config.yaml
head_dim: 64
norm_eps: 1e-06
attn_scale: 0.183
bias: "none"
parallel_block: false
extras: ["capped logits"]
init_std_up: 0.0275
beta1: 0.95
beta2: 0.99
weight_decay: 0.17
lr_head: 0.00714
schedule: "wsd"
doc_mask: true
max_steps: 3042
Each number is 128 + 24 x the weight over the matrix's rms, rounded and kept within 0 to 255. Layers, rows and columns count from 0. Numbers have three digits each.

# down: layer 3 MLP down (transposed), 2048x512, rms 0.0897, rows 283-335, columns 0-127
# up: layer 3 MLP up, 2048x512, rms 0.0989, rows 284-335, columns 0-127
down283:111080126124157090099111115091138098097124127081101158101149138114100142106090089149100144078147128104130121163069123119127064139136076153109108091111146136143132133143134122112149124078137142117120135118093078115147156077140107105107125153145143093071202114113096133139122144152140111098165140126122094171126148117110121114150105143084143171100129059173110114101071127089120129135135
up284:120130095148135130107137115116134114146132117145110132139111123125144154150092131102140130140115134134094140154123099135108137156126114114132126149164127123143125088125127136129134095135134106089127140101105118129132148141119137124114135132143106133152132113140132113145122136149123141139133161138133120100127093147123128123124153154146119102126128111137113114122120108152096133119144
down284:153141078120092129130163111126123102155107107155105121138148108142124148141140134120151118152141109123142111143124092148120118127083118108152089155120123127140138138126102136134130155130132123114097128116097109100118117144130102108096122093145153141135110142103098094095149131111157146125148118078121085111076096131135160127135171131114100126115136131127122113132170133127124148134100
up285:114134152113149133081148157142070134152115142148173120113116123082156135123128121104105163103116112127146164119135124134113087089132094126135204122149164138131109118100117111131107122127141097133185093111139088151116158132128098157130134124114109153114126083148141134178113161167124136211124120133158120135090095145124130156114149134152155122146119127102112165076120157150165125135124
down285:152111137095092139124104132106135061133133118147135130145101128138115103131095113138123098136133133134086172126183164129121136091089146123089149114142133169186118117114152122152140077123138072101141135120146141124075100136084137143121070138142100113081142123116150114123121122152097130137094116135100118114130098162106147142162136142174119145145125152138160071123131155116112154156141
up286:138157107149122165128100115102129095145128132134117136122116114113121152157139139148122143162117096093141139106129105132087159090137080139148108120150160118164133109110122147170109109157129140120101156108133104068130174155131122102141141133131161108088112207109158109135144131130141099069120127110142123105128126134054136116153155134073139107158168158141119134105129114121160100127155
down286:173124081144129096097125129118072142107102123072136134137125142121150143108163160169126091158161088098127179129103093129124129115157078157162128134132084127098161167124148107132097094144123145113106138104125152111096170152124087099121140147114170108157133157181155088115166138112092149124138145159130106070123131133093176121140132169133161115151120165103129124137131088148141166152156
up287:104117140119140130114124098139113141125126110103138159140114134124117139137167116147170123134095130178118159123164103156154120131124114126101115130105104135140142080127112115131162080138124146107101110104126129111142151127124061166129144139135139134107113116103128111160108153149128089149105084120139120132118133169097168110155113144119159133093137155100137155109146154140134134116125
down287:186150121140138105140133134162103145117141111125168134113124061152115100140094135129091114123151108126081156153152115126102124127141118124105093111121123116108196159148116167139115140134148147105082122192112103148067111116106143135101111085153113158135133118144150097090093114084137151148135116104121130129128087144141136149162173119120117123139113145114098116128174115120157120105071
up288:105197119120115139118151131107125146087122094125132145171114116123162177094131156130094114129117067128117112158121169095129154122143145098125221134137106137102125123109140114149136099110112140126118125179136153132175149146139110116155133096112089095196115127104132120134077116131124109130134117137142105126107111153116150151109106123163147118128093181087162108112158148141128139120153
down288:117172111095096101136123164125143153146116101136136127091130094149132088161158072093118112156137127068118153111150070113106123128126092139144161134149115133079102141127148106142098107125152115105084098131154112105122084102144143098160123136130139114145087118125144168145132160157114133102097172126093140157118139136153113131109160125155112132102094141161122144111136108143082136159176
up289:136154144130127117111090092153135087100124081109143114134134119146132139130121130126152124111087136114169103155125128139132134135145088176093136165132146128157125081127160140148081126112108143139143143140127089083140142117158118136127101131120105072126143108155107107095126149088135135177163139125132113154154095095129192128109140154088124107111123064163140140125128067106101140135138
down289:149159093121139094133143114160160142109153102117112141123118121105148110122118120154124101090089177143147100131122135151125110137107140130110133123148101126066152158128155138142086117156117150118144127134129096101143171103147171161157114124125122116114160093152111157126094133134122097132126122140068132168134112074114167129139115103126115128156121101132160154111145101132105133156148
up290:118091121169101105134131149095131106161154125153135090152138148122154095125121158109149143077166138119124100131123083107130160136156125137078134127184128156109109154107153132119122186118135137144133135133080134114127122128110106105146146187132101143115137117131107126119153124135117142091132125150138107130125126083139161152084127124119127146147127128130114126123100121164149112124137
down290:130137099135119124139116125140097127105125130147162117148121135131144098110117118131120137081162135104112113117087129110115112120168106135125137119117127165118128117116107111140147125126113125113123153121125100098107108115155131130145130158131119126126129150109102132102106105105135160132141140104122127161158127103106171130129115169108116119112127156138171125141071140129124124131084
up291:138119127120163168084107086147135135108129141145132090148124145121142187100170166112143138115102166131092125102070140174080159135162107132138147136151134137125161141138138103185186132086166100114127094119144139099151141119137114145137090116141125127128129125103120189129092136123085142146119153119144148141133123151153124176116102122183162143137139114134090131085111115141144133145173
down291:135130146132135119111137134154115136072157138106082135125130155134164168102146144191106145116098173159099105111153098129092132178099114150123128099136111132145115122143104091170117113100130164073130149117139096142136083148145104107129124123122126132085113115133141133136115180157125143109106111065109132133131173116108180132123114108115152139131112110155119098082115148143104144155104
up292:150179137110119159124139187164159125093116137136080144131155125124139165154128148070111097126092133118101127151124117155131115125153134189141141123122148142135138132145182133114129156128135159080080180094141143128146134131180121205149114153094130094107142077134123159185155127087140123145177112135136125121121068144106088176083138122114126089092124106157116122085152129156115139095136
down292:148176135111089149124134128157127128151082131107104132135123112119165101125192142068125137154146121107106121189109098153128141117123149152141137120152082141144132105148133131101150091098154157147074110124148115102098139135098113114133105115139100153079109145131126118115162112136101135137129090124056130100079145110141093105135125137110167110130127138105115131126104116076107109159111
up293:139098154117147127129134100097122148141121113119093114140147138076129110133122131112106162146158112126104135125131140125180128148126150143138126112127167119123070147131162135122117140123107156140129105152103152126144172140097149095154114125140109145093186158070135156091145137137101144172151159128139134128129086123114112127119132153153125106115180124142115110110127154169133085114115
down293:103138154121157122170127151146130118121158083145083092105140124113173118128103126150135098136133114151122139120155150087164102122135129130158142131091155120143102156132125126088110138099154144113123114135138177162126142179106154098114092111145110137102124132106118091129129098148109150131143135117110139126108121075128103094155152140176132086119178139134067152097157114160163114142092
up294:112108126155100114123119120122127136131110162118130098116138137129152155131139123138105109116137155100144091138124140110126131139128116156135129115152141108150122126118142132135150099089102116105132115138124127183143152122154125113122153129142122149125089124113146090147122136125144130144133148096140129109152106137084124116090132109118124119136113109170128158138124127123075117149114
down294:120162163141132124135131124142137116091129112141148143105080106132136122142117120150123143128167135123136135151148152091147117149135124117133112147115145147116169102141126120137105173123146149115109144154122116103123119140134127107119126134142098119087124165143153134126106140121104142142153152114077119145137115124139122119126196149119125153104138101118132119150113114122140144173123
up295:130110098150128124129131091144114151109141146110104065130125109140130083113102134128129096118120127122140112118149149112150144119132135129157126117147153103098110155147112118112116130139113156113138128127104111113127163125095100117124112141131098138142133088111144115137121125152096124135089126147139112110111113144129117105079126120124154108125112146119112131134148128149146105120134
down295:137147153151127128165121124132113172071141120121098112151151128122143162104147142125158091146149113118126089132122120132115139147132105165109113140122151128123135127069128147125137120131118139121134153116131139122148124117149118126098124131174149117153108175131109096122147122143145126168103112101126121130139092114128163139100107114105106139095134106119126115138124135103126135125124
up296:172097089105156203133092104137091154128164149133114147160081145102130130122166148113118166146122045092110139082146068085114144146084130129122085096114150138156175169149165128134086146155135111124139100131131141139134102113112124143165108129137174125094137115091090094120130138089142130114159138104132142118143115117138127167113113108136127091129171127154163113112118125150164150097132
down296:150154130105179142131128148148058143119085121100160116132067110118111133108149162102131162125161139151146130140104081153131127128156123113168118131092130138135151108176162138138132117136139087127100137132122132111190140101172162061139108103154126151092163114108089147097102123139104102159124124109107110143149140162122178128148137110091127147107103127132101113119163112165128133125132
up297:086128090131155144120110103129117124154120116112124059183158136122154133102127111127126108175183107111146103106164113156141182131182145135156118143150148145119131123145124097082104166102140154113125145127098121119135160102103128168120104103131185095149162128148123074142129159125112142090117089166160120128076124115155110178093118159109120184092126123133107126172106114144143152097106
down297:121125088137197130130176114129142100135139082107113111132179102135149163111164135140059113130130123180149115111121096130148151195171092135085122167076106104110170136113124090151116073117077136178075140096166091133173124147077169141122153163165142160105095100168092093147141178149135170134112158134088159149154098094093090090168095093150166155178117158083061077135141116109130139161141
up298:127110123164122168119092101128135137093161105158127107106139129116128117119136178132106139128096136116113163110094178104126140150152120132122157093072152142134133141115145158137141107177131119136124095118114126114118111134145098089094122121115151114138134186103126135138116117136142129148090112114159120140116118170124121170119161156075085193103070134128111097141072184119154139116120
down298:133161120168083153147135164131110163081191172137134096116095159112126133118112148142152137082124174124088151107114112144139144125153104167162144127091123161095122125135147152130117132120072097085079133107170131151099092143162152117118154088078135156127097111117118128132164180141201178137117156113133129117106168132116168142139133139122094117108132188086105112113123125122105117126170
up299:117116096129160132060127114116135100146144146100164136139136170120131135145146155119115126108107101153083031125134144122106131109108125098137125144158127124153114115159129128132124139098108105128156082123111146125114134118153104121138148130139125112094170152134146146100151152132107087152187086134133165143100094126160172143115127151143133143101157123106125161080153162061175173146118
down299:170146132076128169084133119091137126122114122121091110146126120138078115151151140174108138161108133118131126137120136108085134136122157120124130143061131131138116158120110129135127124070164144069170098119116131093097122089135085167112104129127133123146133159117157151128104127126137156119107170151074118091143172125149149129128139094155132147138137138128090147137152151127077074098109
up300:152162097065159081127148138164164143161148158155137078161112109148117132155118126108118119103129088150115110085142149105098143153116143135115156185189128116141146172119167146077116110106186134199130078169107153156120155077125127124092148120118155165107131139154109105130078125108110153123114126186140142112070108144131052170116151103132092148100076124076116158121150129162110080124171
down300:136127153099148196142138086110134139097124122117135160141132146133159146106138102166137132089101104162100097131111135165148102090151150118094181157157091163136157113146126148155117154123094091143164141118155135140082132162136106144100122100093127113087154115124134136092097077118117148113141128170144143099119136145163119134206145167141171119106094130097088120111076092153122137135113
up301:139114105132169146125131146147103137159121137138121150154109148136151135128145178104148090128172138139072116125080114098161127165123076135132138130122097104145121136119141190154119117134125123079100154103123152119128155129135110173123111111099146081146114136155133120140121131131124131158108151104137100137120130147133134150129147138105136135102136174155134163094111135111154095123197
down301:070113133144148131090140129133080134135106119148090159112090149140116151124122113156122113092149095206141165107110153135096097149110114129147159122095103089142125148202139155148125161103096110117122103106116135109078107158160161115131184131133142119140122166101115109132117177181098161125137133116127120081123120161125121129117116109119074129129142142099123116127132130107135091118137
up302:151110099109121155137144135088122150157121143090155126118134153151132102142093107126119115140102126150109153109090155127134100102126080135107143139103178107135113080107106138101118162092135178123098142118146106164082166114122090145162122094131169149142136175158156093129158145085141171132126134140140182114156140152100086146123115151100105118090063132116117155076127116115173113097124
down302:180114140116088146113112119065105136120133114135108125161145129113130124133122126106158138099157155112160099153131129145159100141127067164137115139121116111113125136116117111133093139146114155129149138170136145130182136130096137111131126133121124135138122129116126137104076133141129137144114198098114129149165133160104083202082094133154127117125081115131127128111120113144133105130142
up303:166101128145126133130104112108107119119152096132114144115116143101138170108138117090152152160150108094112157094147129111108121144140109123157146168146121139099121129129130131142142137131113102147164098143118108113181134101129118117134120167116137128106118117152163153128163151129126174132122128104149135137108123107135157100098096134103149118150132150152123115154144165139146096113110
down303:142136115147117142117116088135128102112134094138120130152103135123167125140143137105142116177121127096119151123152113156109146125131140124117142154125128131176127115108130106156098104062141134117114099135147128131149110099167148149099151103108117119100085137124092141135121166124124145150116141146133128143107129125117114109102134140149106122108110098128135113154129146116155117128116
up304:169083100173144104142093129118130130147133160125140102112148136116108107124111189146122174176170100129123123112127175161179117155164162165150127153109119143117158142146133134126089140127067136153107104163120089130141161110139134137132120096095137144160178131113125114129109108172160113103145147131143124172141105155105123102102111162170110110122122155114153155118111156100121078145127
down304:112068094141144152143102105117101134173107117101090105102097100135084123128164144143126118137141072107116087116107124125106099107129129184128137146147082115101127102148102133134137156120108156156096113164065088135061115125117153105139155088163156122162117073158138093118118135108143129159139134123155145157150162127145117143138098101137119122109122131146161126102121189110210111175132
up305:152131145136133151124138155136102133173120149107111143160055139124140164173153142134135160153117125092117119183115140160150169101177113134134126150147135119116087154120096165108107133114123102170091128172130146158156101135118129135123076117149123089129127106167138121113130146119161167139125111118157142113096129106121126152125089125109129145172103133133118114132142116109173107126122
down305:141123128127102169132115190121159142143102142127131118114135135132117173114137181141118104131112137098110149120152099103130153120133150163121117122121150114103127178166146149109099105137123125084146120127106118129140119163133162113143101127133102145067141159123115115088110157117118140123146126136108165140136147136098126111131157153170118165109126109173115136149139129121209136141117
up306:135131119102088117128126109125129157163112119142153142157103111145093147108134090082154093117100129154126127112100131129101114107133133147167135163135161118163078136088127088138129159147148169140093122143141107140182120132168130128144123095162147113137121100105102137138128133151126148130132135128129155151107102166105149127130142136169129127138149162156148077159154114112151130130099
down306:101107137089136106170148128122092172113119104156138076136103090152122137134136078135126106086129138143139150107148123138140127130135149177121173129083120156152080090110094120145090152115102155134138121135091122187111113135122153131162140122145113166126191149156140151125104174135117136128111160131100113131172150162088174105126140108171170128105102106113131144136184135120110087161085
up307:110141119175106119125144154101090139160106076148154119144188120105152070139121094111111110075118145147126087163137137087134064171112101107113138150164107110106120136138114128161142128104119168128152131171158131142154150119149133151162157127178157133082142117179099130152162153178084161153155111144135115116101100098134116146076128122068099177113129091131172150149124207139140157129135
down307:118104135149077126179118120143108140118137123138164117138105060103170118104179165131139102165134115121089121119116129148093148114122159141142156120169111124123091094114077144160140114121136103148156133120142157143138190130107108155084121172089144112054139123096146107112091129114107131158140156101088109153163128072095112121136154111172150151133160141101132124104131067140159113152120
up308:139129097109163114153151119146109116128106125133138129136153149156148166118133117064112126127134126124103116137142130120102153123097123127114152145110133084113115120186115095100143141165143139105101147134112097116130094096142162123153146143140149181125149139120150155136127168149155121140124149134133132138129138138127126093135164128135143123082138120113098090126111123127140107113117
down308:089158106142099140130137133143150093131138118128093149135144117107077094116141155116123101157107125173101124118153109098118138114110141142144134130125095113116089131117144117127150116117123118120137155169131107154128149140118164107132097131135144117142159144134102102131145141122156092125142116097144139123146092102125124115098111169160131151138120150109132176146103139081157142116127
up309:146151109139183117144105139093131121130114146143123105115103156109113147141093170127115140121176144129081122128141123153084175113110131136109097126163097198126101141105115165149148107088141121133124152154124107123119120144133144121114125111121141099127154113094142157094130100170137108142134168162134118138106104132107123126102120098146124159103164112139150148166105154139118129131100
down309:158166155128140143140120135146134144167093138155125098137136102121142149152123128153116147135211097068101107121145094126115147105093120116100129114132091139107114118121111097123147112104086140096146144113122106133141131143124169135099120126121089060143143110124121143134187117160111113134124135102149097166155099146140124139140120151166092126096170108167154167098139132126131112109111
up310:119162107165139108164134094119165138149154138151155156086163109107139077126149108148107115132121135109120120124146171081131097144103135110109115101123086163147153131149137143106155159147103120130116126113142114144138161145096111127129109129112111108128108131135120134136135142118142097130132103105122132099066122124138123124130129121184138146104121125091146129123101139125096148118201
down310:123125123121136121152142114163103207129187138137087111129125106120168158131104123117141113147150122140147108098178156098090144122145117092116105122112170147084141124131130092114141132159156132099130142138148132078150134129124071111126151114103158094113116151155124146132095129118109149143116115118094124130093120082144107104104106121127123131143119077085128087131163114126113110122118
up311:139184133093113109121121163155048157155110074099134084121088136133089117136094152151147127136147105101125110134131180103167117119121150153122075090125141088136159150119143115143127171114134128148129143127090110143163140200113109124150144093143171092161085091147095157116124103066107143125131118119148137104100114125096152107130122117072098105137073124122117137069142175188161098132161
down311:131153167123101121087130128124124155155104131122122121101151128125142111166081120175172127101180142142114133126108169125157146132170128084109079141109132160120153121148084102116181126112060149146084120130110150109112144143131109125126114160143119116161111157144119186097147120104114115112161158138109120133171148124117141103124094109108133172111155115136141150131112144143117106177181
up312:153148150086155128136103146146098110114159154086152147153082171142112142125101114130167133154117127082170140123150121082169116168112104119123076092160091143160125122143120105170120141150116149117154142151084106122151128158155093067145147107146138110101161125133145106124115110124163078156152152144158110112135096137119069093101064121128103164161123108149102123079109148140173152108125
down312:113119130110149124157131137132112127141124151119115190109081155132124167128130092108178110093120097111073114099091138131137147147082114135122109140148148098134120144150085155160117150134114055078172140139136127132140150103149151110153092136150136148135135122147121097140088119149102110146111122128152079131174100102132202132133144103124147137071128108084116092116123136131153133108149
up313:161154143100092134136132148140141118129160146119139109139114131114130142158075137171120107124139113124181115149163131124177128112183102101125054104126126172105123177116173119120173092142108151147120155120139118158131155104144125042100113139139134091139120120150128121121105100126144041134148125148121096143118102091158193093154108139177107141097156142127101118119143147140118186130120
down313:139158105105098161107144146096145167138135183121096113174099154144168092150128126171151134079141088113172179182135116100105136110146095133119054136125175124129174172177196093133174066174087146113139163140137075160128142118091118132123126093146120133134156107150152137171124129127072132148138131119040113121099120142175113063184115131152070127147088159167116116138128113165163119135142
up314:127095108154147151118117139124127113143145116150098119107112139146148124124147144111141147132121120107096122129101128094139132067125130137135112135160133136118141105125151102105119099149095164108137150146144120111140118124099116113139152143122087142104173123143130146122103130156151108125145183126118107125142132106117105133140160138097145119111132122124126106150113145171118131131130
down314:140182094121099110148118109127148165103168134087127154155130130128087134098120143162139124153154140115134112145120140128117123129124104147084105099145130144150138133121123157146153142085133143106181115138157134142092112119159138139094130142121147131131092108122142114122157107100149117127151134092100130146129099119119132136106142118124098146098121135147124132153114149123134125121116
up315:126133144152085120159124134117148128132106153109134169140099137179142098148140133119115157106125130117151148115130150131131120151117110126152130128160116127107098152121173151187114112129139193135125121144101124148123088152170134106112130100107108177147131118121124172146141104105116137155149123128137117082156127154135093112106092136125137121125084115119131112154109121140131091105157
down315:131132110089136123154115089156112121134106113152156149098105182132149196134112146132126117093099160129130108104137095143133153096115163144123139127171154100145130128128097136104108128140096116099127134108132161146130101135144141079115097101139130132124098117106108117122101142144154127116151173088184082121114104109105123118111139114139113100115108128125142133119127134116136108132106
up316:138126135151131077132141173114118219137130100104124131143138132138104114157163098117171142136146111117122138140146138152111129138130152147111127104102132155108135120102151116133135150148104131141153153141128139145133152074140125099135120150127165114121144119161092109133111133148092083146119106157154158096114146133113103112172096133142132169087128142089129119186121130165149126131157
down316:141122122136171121142134167125111148115115159173180143098140146154162102143124125135117107172135155112136153081128131129139109122132108100130135114080121176109126116126094114126143129135129095103118083131129111134105126129156136145146157102122152126126153143176122132108122155115133124129139073140136094130141105178112134116125122135163164136154106128106093112124125089112063157129093
up317:140119158166153122120134079132175082110109079133152151136109121134115152146108149135127149119116165112140117125112149149136149100121123095141141141113123109100135124145134124149143124105148127130131101112137121122145122157115088113129140108141125122136094151123069120139152093124139106119112124142111149081094087132102110114168112192146148134104116108124109091142125112122088113094134
down317:135141066157110134168114102166143136121130124130104139131103104122135111100133131152070109138111129102139122136117116168124156117122139139144120155136111097131089125100092148088117150154148126113136107124117125123106095138120127079122111152152106123139128145107166151129163135135117094098148118140132132101143144098104135133128109144131168153148121144127107141127131127154136066113141
up318:133094099157182147154112127072168178106191089131141140110178143150102159114119113131118155122095186128129137145133145146140116132083152132106126138112131075125106113099133113143136127133106083158160141112134143135109103112119107121103125136119163161136138122146092144145106145127128108141097134111144141138081170147127141150123147056134135111102169129061116114168116150161141102128120
down318:077152153119145139135095186085148126072154097120121126131150154123121110088142113087134122115114145096124119148129157084146090141063138132131087160127106111098118154133077126125126104094123090145134125153135142091113087133106151117123119135116114147150166127137074130119096162148111127125108087108160144135158132142113181118110137092118120120169148121129140124181141115142160084139117
up319:127160127131123100165159142123103136120140159132142124154140104156154153148121095116131174153129184119137136139108119124142121129152125142083125106116129148106101099134120170118114129161143116127123095118155127104130100121132125155123128146131124130128122121156143137142135153102163094180117151140120135151108084133112136097139126118132129122105172141128106105121110113085150126145114
down319:144141087117123147084107133181111133130129141151122134122141117157144129143127136079160125103156147149134125128164137107161116160121127137133143122161127162114125141139136116119082126166163129109099108112110109136103119136146168131123142124136146097127170142151112130133138169104117141144125140123102116131181108144143117093139102121091136139098110135130151110118149160120140113137134
up320:142162132103172156171113170099093139157115105160123116088160097142134140149134138137088128118110143097117145129134116069127099125130121109123120136139166169105133174135146136139130116078151117073112121155090112156124101086130150143130155108160109114109195153135149140089111144136095061105061122118110095147097111155088148118119132162129156139141105104143125119170125123073129133105131
down320:136139128133128120163112120118124151125141109133141163107166115107129154104142146155122112151144133126110116112134082102129153093131135105099144076120132120148136204146122104104096151111139131137106162125133130146138121098105165123146115108123126110120163126161129128136128146146139095108114106089104095148146104146130156152135171133139125155097134112128121100163126107136115129122148
up321:119130124130143133100120102096082143115088135160145124113126137075124136145144137137155086137112150094116095156114167140162141161121124111155142154123120155153115083094128154102056105123108132124136110112094101148136127130122178136144154124135152135129134162116137127119149165121110096090145120129157116132093178105092147153171106117165134140128118118110106125101129136088117184122131
down321:121127128149159125072082111106083129157130182114111209113078143135113098096140101116137122163097119111142126137126134092177113121123132094154098181107134128154171127113127153059115145119131116142129121139104111102096142094152127101110120107166149129146090104132108127075149108178111146127143153141051147092139147097134122101121100098180121103163133085112139137147144123127110165137133
up322:078083111106092164097155126163152103131115092124185143098157158120145129135099159139125118148160087122097100144116088162117174140181132095136164099107142106110165140136133070119157124077189135172081194157133151142102158084102104102154158121072131122171120100155133129131134098146168116131115122168158153117110128110164167152108123099114140149151164142152103146124146124148085138099171
down322:101136048111105110090168171082117116134143133110155121106131109126156116148124118135118151147122093144134098132084111143111122136170129141125059134081158136113187125108141092125101142108134092091112138166149121140135158150110130100140070085123108148159164073144131143124125146132158156130097131184133135099129129161150113156134132131145112115136164108123121114114157114078102092094104
up323:179129140101134098091152084111083159086145159099125142116132141100132105135141140114086125157148078067123147102127113078123130166162084108119107081100123132090113109152114143146109114138104131142091108151112117131133129153139128118146099105098211139094114090116108139091127102144137093130133166100140096130153147098125136134170125136135189171095145161120110191130071133103100174192136
down323:162161153125132137105120105120103133114141115159150147083104147103079162096123163184149114160118116092083086085115167128111145110152130132156097127100136080148155112095098109097109124125134108091076090134147138121154145089143147143152151098078136151122121140133117168126134111087131063115116169116165099131132135125118150130133125143138097098150151145140128091113095094132166148156135
up324:132149105168139098150160104090135174088155150130143160129119121121088088136138125074132143132142097083122096150126117138086120123117099098105111141139084103130107126131151152144147113064110128137136134101137126108130147119108111136111097108150120158139128122136125139128151145127129118154108132142151162115139124131105155138133173086131123164101080135106160144136104099077174125126187
down324:140088141149157126150136111158176165093084128127174110138089126163123125113131127155118138157170165127088202144132103088105149132145118126131186110103150110138137123110103174154136140113147136143124132101146150097121119114128117120119123144102140143134121127148157105137152145141171132107153100093108106123176146096108113117136135128148150123164141131149133135155128124136111131126155
up325:095141146126112119142131088140131117115131118108111142111145114124113127109169095088153180106131155102124128106134089133108122122153113127122132086110131133144146102123139125107125129120105105121119135132154134125101157125142128104148112104080104119109114101152145097120143149113098119138110112164140177155116143089115128161114090106142141172163134130148136146112105127136123107096130
down325:122149112102130111128133132106138133120141088118099143126141119135107075135134110127119142120132125130109157165145134134126080129139104138136160136142116129144129131113127140167127126144162143147143194139117107127111109147134139105101126143149124152115114159144126128089133120127134141148127088134055147174126091149126124100123154126137144169117115085126150173164097122130159119140135
up326:124129125135126129119122122128137130129135139124140122119124125144122145131135129125119138123136117121146140120124137120126141143138129119126137126140122133122119121122125130126133127119136145118131122124116109128131139118135119125123128131139129135128138132118116138144117124130133112132143120133132136125145120124123135135127127130119137140124144136123140134131110123132133132128127
down326:126127126122125134122130134129126119125134129131126130126129137130120124140133130128133134120116130131125117126129129131118137133125131121128132129121126126131117131131126125139116131128132127128125127122130129123124132129133126130129119126125129132122122126127121127126131126121134130125129133128115133129134125122129128134123133127128120124125117133119122126121122125128121128126137
up327:119142123102120142138177116142150139141141129145132127096111145124127103134145151127147124089134138106141152174134130073106152126136121130117139129144146107100102125086165112152135165103116176102137121092105149118135126096180141111129130128126087143099115099142139181110150146126153171106116150137135114136126103110122124157147148083112123104103127133161119142157063136128126113135115
down327:145122097115118093134122124100123139143135091130129158105157152133094145103138106123099133127117130115175132151108101106123111143107176165141112124141128119114119121114158148136129113134115109104135089108168161139115107133118118102148111138126119123180082146083104136111130159121162114145145169080100087118151134121116144130091109148131115091150144118122108110144061120103130122177109
up328:091153088123103153110135194144147160156137156166158126108159145073151146082139139131153084128130108093133149146145128157089134081114150109128141113138128173141121173136130138135151084169141167186099115151120112173134114096124100188151150157103124117109157134118162170141129098149108110129117123140141165129081135183124138096126162118133115122083142166130117187127117207121112157182132
down328:118183136136114098151099165134126141103140091156104130138126146148115123139086165142115129074140121111114162153174089153134102130118092127130141135161087111166120108137141138116114097102097113124115116150097109096144136124159151125131154111116115156120079143114133166177105167172109103138161117171093150160136144135142107166149060123124196133124124103120147145128151152140144150136141
up329:116122142116120166127141159160140168139150133148133098142144131126148158115103105107156170119116155140101144139115133141136143144141127135142134121151116146137133124128096091130154129110124134123182119134112112152152134139156156108104140143080128155178127089123110107144143148160120118131148103146139093100105133113146116116114103160120109132118145138169121125116098160120162105123165
down329:126110096098149142136172147121131143121116092119132166142101132148147156077115125134109142104126121167112097120130133122128137156128140140148097134156107118130150109112115118117107132117135096114142149098093123122118104164113158131118106127112088144117147122115144143150134131130161124139129093099085121145154155157148121165139145131162128126117099149157155137131135153139155101132121
up330:134163123146165139133161110122132132166107188138154137132116169147180154101159096086137117110157077102139095139111137135165124073122145138156101124115063100148119128159107136066147163082121107126151128132089074175145151164146126042154104101123136136150130099185119129167172097153090132142131122126157135126095150114137121138084166134146134080114155126145111179121160097135152132086107
down330:143129146119140133102130101149154123127173144126132175124099101138130150109083127159148137155117099107120104155172122133136146121126145108122130104086125102114129131170092106162120156106105115130149085120140166125119136133131134113133104115139112158076165104113122112161074156188157105107131081155116154104120205164164125112095120190141164130147119146122114123147153115124085133141154
up331:129124112185126152144115134121140128158148141172128153132106107104108143123121104143121167117151133155070152143131165133126143140131114109123153147146158109137122108125143158101130131145082116145077136154096111101140097094140111122213125142130099121110066110177117120141104117108090115142120132121126136132103113091132134142114110110078167140114105124198109101130062127113129149112126
down331:157093154134098148096131100128129106184105144114110157110102108110100147139121151153159129157163127150107088123133134157133164106152160086088112177141138098126144125169111114130088145128117125090140123157087105092160133108133137139156121096149153182121086150125126118147123140119122147167132107143166121130093126100133132141115104139133156124105117110112164106129145112117123170132128
up332:125148167122134095159155108120085171161135172113137172094139096166151090136100103140154157123142120137109117122151162117136094152117125144101173131105148143113096149134103113138130160144121126131149091075097157146116138130132110119089084137128143123165115133158117111119125102173119093125124102143117120133165140096146089138137159130110119153118073054112058140128135142107089129156146
down332:101185112121078093169159145124143124141110132083148130100115122128168119148093136170156086133091078137133099135150133108115116122128106153087133097117140141120152150129065081082094153156107125082130134117128114135106113120098118123104141136130118135157127100107104132132173184118166131110081128119066151146070108125109141121123098109160098129121126063117110123128116181135120112157120
up333:132110136165140133112208132099104123149154090135106139147152179076144183107108162164125128165111107119136088105149112096107130153128134097100169067122151110158109128152137174101102153137161131148141161149113137187103124125132107141125130130151120132104118130141128142111098176141135067148158106111128184165129121132120146110096186132135130135148150133086138119107122112129122115160094
down333:130133132146114124122113149118070117108116149151125112150147127137151119120095111169114156138074132138105113155126138123125111169137139148093174111148106112100080144152095129108153160108160170118122126136130138148102104123150093132139148087157127077098125133104134162103063128152153099074131129164116171146137119173115132073153145133139143097115093144110135126115119183150158148106118
up334:124125141108112075078136123096074138115090123111128139166172140161118153100103142124073111126139128130142103139127097105128179142103121122139146147091156115131105139112152129091124144131121112085108134134109128156113091094129139119105153157119112134133126073121108105143160143116110170129141095135136117115144135114082101096162084122116148147150128108128127155145141149104115109131102
down334:116142146109134136106113094139127163122110144127143092090094108164082136104125119145134146124167104126129111162122125103129111134089163171121133039109156159141136117135138159144107130121126161088160131126091130097111159131135123127140147128113129113100097101094136138135144141147121100122105071133035115106146125124115120111123129155138151114158119125074082120156158146106119155128120
up335:099144138118092114135125082124130150171140075068131142162136105107146139143108109101128186160158102099148114087106125103121154119170158079154132140102090128114130136144125099150132145150105127122100132144147063135142156134156082158095162162078159160139136148099147132140178180131126126146108104115145121153129092098152124132161101131127145111135157128105137197110094083092163111131112
down335:108095130119149174104140173125113141131185100136112134106172156105105123113135126129117132138159108077115142114140123132106120114145172078161107160138159142135136144172155133152178166132136159100107115108141150135118133116173149085115132113117165121130082089105106117137086084170111120173137148122057098207094160146169115083096134080128151113180162143127142124156156137128149103126123